python train.py --num_attention_heads=6 --positions="rope" --rope_fraction=1.0 --attn_scale=0.125 --init_std_down=0.00339 --learning_rate=0.00701 --beta1=0.95 --beta2=0.95 --batch_tokens=262144
Each number is 128 + 24 x the weight over its row's rms, rounded and kept within 0 to 255. Layers, rows and columns count from 0. Numbers have three digits each. The size before them is the row's rms in percent of the matrix's.

# up: layer 7 MLP up, 704x256, rms 0.188, rows 339-394, columns 0-31
# down: layer 7 MLP down (transposed), 704x256, rms 0.173, rows 339-394, columns 0-31
# gate: layer 7 MLP gate, 704x256, rms 0.184, rows 340-395, columns 0-31
up339 094:133127132164078114099155086117117102138137135121112188131113144139119121096112154096149157131149
down339 097:150126095139117149184139109124139100154173109130148120181138155151144104118160100108096094128134
gate340 100:138126123121121080187130137141151134115119134149135106155133144161133079091146159062135144166157
up340 103:149120106153126128077132137156118121123103147162155133148131098148128141134152173131158123107144
down340 099:121125118127110136130125124112150146126138159148149187126135094140137135125105080139149178105134
gate341 110:150128111129107142154108137130136133133126165119141119165119101098151090112111137077120083132116
up341 102:135117169135094127159076172129159121105123144132145114147125107130096111150121135139164140120141
down341 095:098152120098117129139140160113103117164120098086125121143115123109118134152082146103179154125145
gate342 104:141102107151129143110111138138143152094104140168129170108103114106150109114120142160157142135126
up342 102:142143151172130150167188100097136132113121118162120149121117160163110104160128163139123138129122
down342 103:149118097149169099124102142161105135138149138129156138131137112104107137182151077080164182189158
gate343 093:158092122117109142116090143138138119143150150145150117094109138077146154160091140166145131169127
up343 093:112130127136151131090147107156125156123124145143144133114100115115086112135131133132106125117099
down343 094:124102110076115132120118121132141098134097088135143138093133068111112152181068131084088166117131
gate344 100:127111140098169146170121125100116106163151126087145172139129121106102143140122110102110106083125
up344 103:103136128092108142110140154088117128140107083127110153071128156120141105101140148108111130119109
down344 097:143143129128093125121119124150102091133101161110157175098122138143068141164160107129124095117124
gate345 104:098142142154166086156102126126081135133120130138088178148142127145103112123164074138127151140128
up345 103:139102178165088090116129141147113120161093131144218125131106122110127136126107174117105131130117
down345 099:152105132131126114100114114127132121134134155127105063113155145129118162094137113083134117130107
gate346 099:127146161121120092120135111107166146128171128143125166101161117112145129114105140134116154103123
up346 099:124087156132161138165143109122111126144116179157166108155142162183105161115145137151129145135093
down346 098:117130146142141120105172112146137135149108170092140142189147179145161122125132105170131130135107
gate347 103:107135126112127173093105146123143170145119095162132088145118134102116126136153144132150124117147
up347 103:101141126113153123068104152111164073123087138150122124139113109124089156118129142141102159060110
down347 099:125116128129126164080160111102120147112151109089128092158156135094133168143152076160145111125091
gate348 098:092116127123138138149174115107129099141088113112155093060165145112123089091136112125113149113157
up348 094:113133134143152146173180156124100125103104099116110144157143131106110101155140149167148115156111
down348 097:112130166163136114136097094159139102111155144096119167117115153103141083082143133134108104145079
gate349 104:141143143104140150162141133112117088171121124141089121145086151141136115104076141176119057139100
up349 110:106085149142141162103110158111119124109146128105147119097200181123143112104195142100144139124143
down349 110:118123117127099125130113139156080138104142136101144151105152144145131145152158127111110125136131
gate350 099:162129137142141122141131080165161138138150122142118116159108160129059133122128152133136146091140
up350 100:158088110133136162110103096141145106107145119157091083146106148094118133143113154148142097134135
down350 098:153112142151176142090092143104146099168124119110147086118139134103099114145121157176120117088128
gate351 093:095103089119146134149073095125127135153152119157134128131110127149108087105160114134134125123124
up351 097:183136164109140169138140173155115092125096144080157143137166123165137110150125120146144141153132
down351 116:145171108144110159110095156137123122133135122112154147137125082156139092170119112105171106148106
gate352 104:099121138152133123116105133179131112133116119181110157168094129130171120127204114132118110166124
up352 103:135107082140096101128123138167155121113109130133111102091183132086151134122155101162103120145168
down352 101:137124139106085129123147142142078122117148124152104128100143151143172109111145135141103110091152
gate353 097:107159092138113138132099150165120123148136147142127103102108097112107111099135136154128094109121
up353 101:120111117089141148162125163140117076187156122116135106144102088107138109149112137174092100097139
down353 103:112153074117094095158136167145128117124140129135116149175100076119091114119128129125097097138119
gate354 094:110126116138116104126123144104091126164141126095135140128153158115129114160127081154122110137100
up354 100:147144104157095116108155132115124131151118110128112121128182085107136163106121129141112124149124
down354 100:129158137157118130111158086143137162108124135104143131110118161108164090163102138130196096184099
gate355 103:146142160126108131125135138168120088119149122116152084166089160119104109154100161131141108120107
up355 101:103147170088130155152159154122164114143155122121144129141130150099099084123088148120085084095118
down355 103:155131098145158137136172148122155139146107156127161101131105124151096108117113132136085139122113
gate356 101:104127134121120171168092134144122098132149118146144096153134147102128128111135115102109106114126
up356 099:129113151154149099189125148152106105135133156141158140145166111161150126115163104120129148114104
down356 097:110127112133147107172086127120079077145156145135110115159107120108092115102091082144103142135100
gate357 100:104127159097098105130106136092108109117090134130077107104088104111133128119088132124160105116122
up357 094:148131154191105149119121148155125076135110115137091118120125095107165121130105134149125127135121
down357 095:104125121135149163126176097136162109151117136100196128149144119121148084189169144140156108126125
gate358 099:151117126111138109103128115099184132144108121178141160149154139099124131152094131162124125163108
up358 101:126147144125111113126110125146135087158114143070112164110135139165146083126150152136106166155142
down358 102:111164161138120094113116200088082146131145151119126126124096145163121134145098095122136162095144
gate359 106:084120094143114098142125144132150133129083112129080090107085126105121143102131118118069119117091
up359 104:111149149092080184110111137105164119138115099150098114171109113133108114137152144150092097127124
down359 101:149131133126145113149107085109128117132136147132104153134167131111172094159136138131150183135097
gate360 099:106131123140121151158089130117094185115158155173131133101100124115147152138087170115120135072120
up360 097:101139125135092122153170139150115161122162110109120110108166117157125127113185107125110122136115
down360 101:128110133124178133114155144161139120122083124112138098136139126135142091096089118162140141105103
gate361 094:101142108110108122126093166140143118089120140148121175122118144096166129141093153082164130131118
up361 094:099105091116143114110055136106095137193096077171098133139132155103090106129106132126128117118131
down361 097:140149127141126178082124157141096166140117162078070123159149124105154139119135099097111112159087
gate362 100:089118099132132164093141118109138115141104126133126109105107142133119121095157151129145178119088
up362 097:170134177171109181107138109079112120146156114107130132122159147099102147108118139134128140112138
down362 096:147142102121135102087141152111149057096106124097116092136144108098138133139140125130109124127136
gate363 106:098162161136102088111126108079166165138144150184160123158091106113090115135132108113159169085137
up363 101:137158095143117071085141147117139128144103128158090089168104129122129132103136167164100107106130
down363 097:106146118117166141133141109117113147134104173136173112123149138096125079147157115109097098107134
gate364 098:096115091160140136150138131112132092144101130128148199112123151188123146072126156100096139106118
up364 098:125101163111123131131163142081112117176166137144099114136103147132120126102090069141121144127121
down364 099:144115170109119165093130078115131140119090133146114153142128138115151128123138153115067148118122
gate365 103:139135094146117147135137167147139104151120134170068147122124133116122123121158142152123117134129
up365 102:102122142128122137151143165150073102124132163082126100120087107172141109112127129113097121115108
down365 094:103172139129131160086110147158124143121115126112098122084119121148143099108097082089123147120142
gate366 086:101139124130076128162136076155128125140164146126148122153132146141125130134073171172111087129140
up366 098:155156151098141144141178140161112118143109120162091133143125110107136113124140123149142156096088
down366 094:094111108148121107154107117090117144135149154105187144115131135157126161168089117121080095144180
gate367 093:121165172091171145120123139094131108156162139090083155129118150113164135127135150089158136104138
up367 093:101121107127170164146111124105140119118101153143121155128132138159111142130132107144130147121130
down367 090:123142145108147164135130151152094107149154151118118150092151111154164147128091155138143143117117
gate368 104:155152155123129111118105135071110121106119133108136106153113157124133146135086130109118108166166
up368 107:116123145126098090132133122089175085109118146124124106151135061154093120103122142096187122168152
down368 112:126166198097089131135142147095146129128169146121128139121090080127120107109120099139167098134159
gate369 103:115097155151113132069115137129109149187127119096114104113174150120086118186115149157096121125109
up369 099:129116120105135168106164124159115140086133158133132135164166103160140146163148176131131157135143
down369 102:134142111137117110111167120142128108127147126116107110122125064159162099137107162146100143127105
gate370 100:163140120112121109100137128138100117138105123158135128137107116124129102215134090107127119099145
up370 098:142124139110112145100146109133134155168129126148125156162162197135120110089125186158169138109105
down370 098:142105171139150100146122121101103158176123112143159104119106111160115142080092109152125140153117
gate371 101:108115142147138103102141181119111128161086148146130124142116111105157161147145128150135117132154
up371 099:114148151137103133109102177179156133126115115133143134128071132105163089081134107141067080112096
down371 096:115128140126084126133110131159101198120105089119159099123079141108116130126115127134122125147137
gate372 105:158122139115122178081145128075078149112102124114147153108166130120160149132097168149115170153071
up372 108:106147146131138104098095150132141118139118152156155122173121105152131130116105123109124145151168
down372 108:163141161142109132129085108100104150125086124124089160138116127146083137100087112066138136094176
gate373 103:113074088146122135073085139133128143148121092083117136151103137120141077115113121135128083151104
up373 100:135087158138111152167133079133132107158114135136114132132130117132132148098135135115129147143105
down373 103:116164159121144115106127111126155154100099103144120118167106128093087105144136120132151144129095
gate374 096:125131115134123134121153130128114126158095118112088095101119088093106123103135152105128130121147
up374 096:168156109150149142165144102097142130127146134154133133141100088134153120103078088120099122124127
down374 096:082120129098101105127125124114112140152093178100134148124140099117143179146134135132139139139157
gate375 100:134117122155104137128129109141137132137143115110110092114134095131125105087084151089099145106096
up375 098:101133121089145162128126106115103142145116150176137073101148138107100131115144128145111148125116
down375 099:130117140111116127140093145138098169114130101117086130116136168143136150098088138159113113113132
gate376 109:187170103124098175163135149114151118143109141089147124112119117124140127097110110094057177117106
up376 100:130118093102118118090101103116105144101110135078123116115105144071141129109108118089126165137153
down376 102:156133146158163097154136103152151111102141110128125144126095144133093124104149085159139131103107
gate377 099:129137088132126137130120173120095119108142146128069146181133134117161112139110113157176113136150
up377 093:108149144152108149152141129156141133126114147168125098128146137144142121117128192109070111121128
down377 097:116141099183123132124123154166151128128140107129167104124130131100150101145120095127169109152209
gate378 103:142132117097142145120108100127116104130186115136147128112089116098081126113110134108082105137093
up378 098:154126117114132129126169136069143151155112151170129126155122162123121151143130117095120140130112
down378 100:128163139115121119130125127135122155147106135115105115175139124150120118168136125101123118142145
gate379 096:100104072105114127108147128124110155155115130113127130102111098083118140128085135156133163126146
up379 098:114144143121138084151091157154093152088160178146119123086125174130110163108124145144147157113100
down379 099:122110120099146137111125135133104102151142097119128123162133140122122167097155115140098138117099
gate380 098:125107111170134142111127143107149154146132116156145123136085154128134117152145105119119121139103
up380 091:104134094144088113136141179092137160105182160135152119146139096101152125127150098094166121162100
down380 096:150132136118147163108139126164108131173096137115145095108155141114134119103140124136117107119128
gate381 102:123081142177130156097170100090140162147128111186138156051098071143126127100111119123087119128115
up381 101:156084103134128139122175130132107138155123123113150162113120141152126078105120136094129130138127
down381 102:109094120162135133132126139088110149127170126151127144089142168125145082133133111084130116103093
gate382 103:070131134119142140134159105132094113135124114128136156151138130113158145116118124145126184191164
up382 095:086136114111103131162115124110140154145124103141132130104087123077147125074138137099122154165139
down382 103:109089103105103144154106161119129162127165137164113132151103131156129120109129129150115161105149
gate383 104:083127146107123153158143119163116136109142153103128122095095125127104099125106128136090099109131
up383 105:133095146092147110137124134084138124116111139154113123126165115146135148136111114146142139106147
down383 105:106106102103096109113161146148173123149138128132115108126117142146097076087144136134112115149123
gate384 094:141116135096122171154112131119138135126128116146130124115154104115141135131093137176117132133139
up384 094:140167160138117134103197103103141149167137133121179122099127115138131113103146117105117158127137
down384 093:137121166146135178141146126142123166135148113110113144150138193120118158116105122102128081076095
gate385 099:163117135103119123142103127150118137110141156124150096174112114104138128125097094130129154121070
up385 115:111141111180149128146136127179115119088127063121134096154101125144141136130128105159133123130135
down385 104:121146130138107106133191134149104150132135099113131089129117174130096098130158119100136129118095
gate386 097:115147103065141119098129112157140141115115127147099125127116141139121094122119168145114149108118
up386 099:154096118160086157141094100149112097167101155122125140142142151115150146083074115106133136170125
down386 101:162138131126093102112108123145137076113143116156127114134148100125129156129102130112157122131161
gate387 102:123138125116118111112113136151160116087122164135116122126117105151139165112178123089107135123115
up387 103:136133098116096135128127214092167136155135165142108155127126108110077130139146118133121108093062
down387 102:110119138133141107130113139112118119128131152097111122163143154110095107173120132163140112110112
gate388 103:098142101158104104134087171149158105138129094117128139115135169153155121137125126123142123123104
up388 103:151097078104134141127118104114147119170105144141164139101123142137138132105143057119112138093152
down388 098:142103141130099085177135124124159110152126136123122153146160143112136110144144203138071122139100
gate389 097:133076071115066128109119190145168145129128132132155154114114134141076136130116089130166132129099
up389 098:140157114094146112122115090092106099164113097125111111115124122168103130115103126109110085139118
down389 096:136115128160127114092100150166141181133140114109141120136137113143112092147153146140168110136142
gate390 096:075117113099098151136113114108138120129130107136131082060134138100132149117124130137142160115144
up390 093:121122138113107129117162105089140094138103120109138130071161127110149125135123182148147120155178
down390 084:163130121138170104112118114137142122145149165139112154141158142145113156086136118123158145109119
gate391 100:146129133114142108156128140085107139169095120127096130158157112071154104123116132153154127138133
up391 095:130111167178163145153107109089136145150089115121105140134120177125152163107126121168106148093121
down391 099:105131148114187152145147096112168107089120140144118089167170087119137140131149109080150138144102
gate392 102:091155120125129117120112094101129182137126162147092096094059132091131150138126113152101115098107
up392 092:139187114104173097124137127093166137158132099136108134109137147138111128132064095147092113137121
down392 094:125112148130099132119140134169133122102124118129129162120159116160150110160079116107165115128141
gate393 102:098121105097139157131143164146135127134137084124143117119117125137148144112109102104115113153093
up393 098:187137123114135140169156133122090178137103098138136139112102104065092131084103138154122134152123
down393 100:115136097101140161123142158125093109141107116154093132088129148068163124103117118097131137159072
gate394 101:139130092139119085091123145106114090152142119098142132092161141135117116102142160120160124131124
up394 096:137145164131143106115067137149124141155128125128111115108140169117132104165152115083177132072137
down394 101:101125156152175164155119135106131126126132144126083119144093119135122126107171136109088131096145
gate395 092:172076103112147150128179126150137153184207134110162108113105142141095184131113102096147127096155